Part of a small language model's weights: MLP 192 SwiGLU.
Each number is 200 + 40 x the weight over its row's rms, rounded and kept within 0 to 999. Layers, rows and columns count from 0. The size before them is the row's rms in percent of the matrix's.

# layer 4 MLP up, 192x64, rms 0.248, rows 180-191, columns 0-63
102,105,244,204,274,180,132,224,252,203,187,224,288,142,196,216,261,217,152,188,254,267,240,242,202,166,214,92,208,215,199,198,189,201,176,229,279,147,215,211,188,157,213,136,204,202,220,210,213,176,140,188,195,180,152,165,203,235,142,201,248,180,239,195,188
113,226,179,139,186,137,283,207,132,245,164,222,165,160,256,242,215,192,191,186,180,237,144,177,179,243,194,196,164,243,232,163,167,144,141,186,187,227,172,167,284,198,248,115,202,248,208,205,224,173,144,244,261,191,237,204,205,179,145,184,256,276,246,185,184
099,222,160,169,255,285,240,177,209,132,222,177,253,186,171,209,150,234,216,173,182,296,206,159,222,197,226,211,190,226,124,177,188,193,129,194,255,197,189,188,220,236,225,224,224,128,130,148,190,222,187,199,144,172,242,257,268,231,209,194,180,234,104,217,242
094,200,134,177,231,133,222,174,153,227,220,139,155,235,207,254,193,182,260,132,158,189,188,171,140,237,175,162,229,176,246,206,201,232,287,165,144,138,182,246,172,215,118,132,223,145,196,199,162,238,151,183,142,213,164,226,205,217,182,133,156,208,198,245,185
096,170,221,186,201,238,156,201,261,219,183,207,148,219,201,164,195,230,228,170,242,307,191,256,196,185,192,150,179,161,159,312,210,252,170,162,206,222,199,224,259,223,212,206,291,230,200,160,220,135,272,160,132,260,199,222,175,236,213,251,248,176,233,212,225
106,253,260,270,184,265,211,218,186,117,173,189,211,181,177,254,194,198,216,120,206,190,158,208,252,192,272,168,193,230,157,229,214,104,236,259,227,161,177,121,234,228,220,204,178,167,258,197,188,197,194,180,182,203,157,133,243,291,188,222,239,194,151,229,192
086,293,212,230,213,293,161,183,202,203,175,228,140,170,217,201,191,181,180,172,183,248,193,215,187,171,225,286,178,200,204,260,141,156,262,163,162,218,207,165,205,257,134,203,227,155,192,200,172,146,115,181,88,215,216,257,164,200,203,160,196,222,222,209,251
097,213,170,268,214,156,155,228,279,197,177,112,177,211,225,216,207,199,323,177,222,194,281,186,196,252,225,183,201,183,201,121,269,158,178,185,214,254,166,253,248,145,205,193,260,232,216,200,195,201,229,206,164,159,154,217,232,239,195,189,178,252,252,245,232
082,169,187,230,217,96,185,219,246,143,230,157,170,223,160,238,229,230,274,233,192,275,165,168,218,166,122,199,190,218,208,110,207,222,163,184,272,207,241,224,192,212,266,168,293,235,220,201,236,228,230,219,215,204,227,189,205,185,182,164,186,173,204,293,247
107,142,196,227,196,153,177,218,221,222,233,216,195,160,191,210,216,177,89,254,157,225,183,174,249,220,286,193,132,157,238,219,167,173,140,213,107,247,209,145,225,164,148,239,192,191,160,253,218,151,175,182,299,249,229,194,215,197,185,246,196,242,194,234,226
103,164,200,177,239,221,267,197,225,96,160,186,214,213,194,216,173,229,188,225,276,185,154,164,224,211,223,166,196,235,233,129,242,195,156,216,196,202,216,147,276,183,234,171,268,195,226,205,172,258,182,291,175,277,234,179,201,189,297,201,147,189,172,174,259
090,200,161,231,114,175,197,191,219,253,229,208,157,213,261,207,169,181,218,213,246,261,164,210,161,275,216,233,256,138,170,282,200,210,292,210,148,177,257,214,177,200,252,163,146,205,129,258,192,145,175,238,287,209,180,176,175,202,210,156,210,200,199,163,224
# layer 4 MLP down (transposed), 192x64, rms 0.147, rows 180-191, columns 0-63
102,172,224,287,153,200,188,218,195,195,185,156,215,183,123,204,204,253,204,225,196,238,264,239,236,210,205,131,202,253,231,190,195,269,185,177,156,196,230,130,191,166,174,154,228,119,159,220,230,208,115,200,226,200,187,247,208,242,157,248,188,285,285,238,237
112,185,191,192,242,190,208,210,218,247,194,274,204,128,192,166,151,204,197,269,215,198,224,86,191,216,206,220,236,188,259,238,232,184,265,218,219,185,138,202,191,213,168,151,217,169,120,203,248,181,202,167,274,101,176,253,205,131,152,216,237,174,150,185,160
099,238,162,117,156,171,218,185,154,187,175,277,193,133,193,245,232,203,206,196,217,213,231,164,220,226,161,219,249,221,142,117,184,142,206,159,200,231,183,131,176,106,163,196,163,179,159,264,162,258,232,185,218,154,116,177,196,175,206,181,175,220,231,184,131
093,114,165,157,152,141,141,166,186,161,240,261,234,153,148,158,203,181,200,178,207,162,213,195,204,169,223,183,134,202,199,143,264,211,159,147,176,261,151,248,172,170,176,204,249,164,140,214,101,203,233,257,209,202,175,176,250,152,262,189,202,241,199,186,163
096,259,100,141,189,203,167,212,237,258,186,163,201,123,256,168,114,177,235,188,195,131,170,203,162,188,192,189,231,162,221,192,264,197,213,101,193,160,150,248,243,228,175,203,192,228,178,168,239,212,200,160,238,209,218,171,147,223,178,196,171,190,107,232,239
104,174,255,257,200,188,149,176,232,110,255,184,227,193,165,159,192,162,237,184,181,275,214,182,253,170,206,186,220,262,195,249,204,122,235,229,194,179,85,213,211,250,202,267,144,180,245,220,195,208,190,127,156,182,280,190,222,238,202,168,204,188,157,239,200
093,227,186,217,260,226,195,150,196,162,190,219,138,219,224,157,184,218,179,217,225,245,168,255,240,170,243,212,105,238,152,241,158,160,250,192,203,183,130,105,217,239,162,155,203,230,218,245,231,167,133,187,183,211,262,255,174,168,161,147,203,205,259,227,275
087,121,150,181,137,261,247,180,214,241,222,247,224,203,168,227,250,189,125,235,132,225,186,252,167,223,292,228,204,198,265,233,189,170,150,180,194,219,159,192,212,266,188,127,198,246,195,185,235,235,205,202,231,196,313,189,169,196,143,181,159,183,210,205,172
097,231,225,171,207,261,233,156,226,232,203,268,206,212,262,161,180,173,199,152,282,200,193,198,162,256,261,232,162,200,196,232,199,208,225,187,151,167,197,87,202,134,193,255,168,214,203,223,152,121,167,194,190,175,202,121,257,155,257,159,202,193,253,196,143
104,173,206,188,158,192,170,172,181,187,187,181,147,235,233,227,149,224,249,176,227,160,195,173,214,138,175,181,273,224,250,175,253,199,191,176,285,209,155,260,229,256,266,213,171,207,195,198,221,292,158,159,241,223,217,200,81,217,150,144,202,181,144,142,214
103,278,207,200,167,102,143,261,241,147,199,244,266,162,235,191,150,185,196,190,200,144,278,159,259,213,191,176,194,175,161,222,223,161,207,187,203,199,137,213,231,217,207,211,189,178,255,183,212,240,231,147,142,265,112,212,227,181,227,141,228,168,160,253,214
101,293,323,139,245,220,178,185,165,181,202,175,221,187,194,194,191,231,249,220,213,148,177,194,181,196,156,190,227,221,155,289,191,231,176,248,180,191,133,210,167,223,174,217,183,125,233,241,196,229,232,163,184,233,159,129,163,180,162,232,187,183,264,223,116
# layer 4 MLP gate, 192x64, rms 0.24, rows 181-191, columns 0-63
102,216,174,217,153,229,202,224,247,129,218,168,148,300,175,201,244,173,154,177,211,102,280,165,197,233,237,252,251,177,159,232,138,169,220,171,178,211,198,207,147,194,155,263,292,162,217,185,195,179,215,196,198,172,244,172,170,219,184,193,252,247,130,187,190
102,247,212,180,249,220,165,191,178,142,247,213,229,296,194,200,284,206,160,182,143,166,196,187,219,218,217,187,197,182,204,126,139,178,222,264,187,218,160,264,172,199,194,277,238,200,185,217,201,212,90,142,176,227,161,147,152,274,205,222,201,169,180,265,193
108,232,111,159,235,174,211,208,153,193,219,213,247,294,199,226,221,158,212,198,157,228,123,143,160,267,197,179,220,215,248,199,218,197,257,173,176,141,137,168,152,197,145,104,178,199,217,236,165,275,183,152,117,213,187,195,211,227,184,190,149,202,218,203,230
097,143,177,198,167,282,213,206,257,178,172,218,161,184,205,159,186,139,178,201,301,243,196,188,197,230,166,191,130,175,265,154,183,265,234,216,200,141,180,184,185,306,202,161,114,171,154,203,288,190,181,226,159,137,199,221,214,192,222,159,205,186,185,225,192
110,134,196,158,192,226,189,219,256,298,206,220,248,253,229,215,200,209,190,243,199,148,205,295,146,156,248,89,159,206,197,141,247,242,147,194,221,213,206,217,206,161,159,209,263,236,201,244,221,260,168,212,211,234,129,224,179,158,193,195,218,244,204,169,167
091,163,163,150,171,102,175,242,227,228,236,224,237,179,191,233,181,137,160,165,178,206,294,171,177,257,185,123,276,180,187,156,202,207,147,207,197,191,226,203,191,171,225,215,171,204,198,142,131,237,225,201,211,123,178,184,241,230,162,227,125,188,182,130,140
093,179,146,247,258,238,263,268,226,227,253,178,236,225,257,196,194,153,133,186,249,195,218,227,198,248,261,230,208,172,210,263,206,237,185,182,221,263,175,153,249,167,165,135,161,101,146,257,257,195,177,212,239,178,155,187,186,188,186,190,203,239,251,158,170
101,220,207,197,199,225,252,135,225,244,231,277,238,197,228,135,218,180,221,187,203,133,218,213,191,205,283,239,166,209,192,216,217,193,231,199,152,191,195,71,199,128,149,225,129,195,268,213,144,156,176,212,165,195,260,180,252,157,248,222,201,192,243,150,178
111,244,235,206,168,145,273,186,241,262,196,199,175,152,176,292,187,234,125,175,128,243,187,151,225,260,225,140,188,122,168,176,133,213,284,273,180,208,199,216,219,197,193,179,194,159,149,213,167,184,219,166,169,253,260,189,184,197,212,188,166,170,191,202,248
099,228,175,255,190,223,225,249,269,182,148,166,124,250,206,241,213,208,141,251,215,186,178,204,181,197,260,187,170,214,202,139,176,117,241,241,166,228,167,210,163,119,189,235,291,239,232,230,242,187,278,213,229,195,184,129,208,222,162,262,170,220,164,238,197
098,166,284,174,181,206,133,158,129,268,198,145,233,282,237,221,203,225,197,199,143,194,235,259,156,170,132,208,207,227,182,226,186,226,254,194,84,173,220,234,171,189,177,165,120,165,129,200,208,162,201,200,216,226,250,216,213,179,200,214,202,169,254,174,161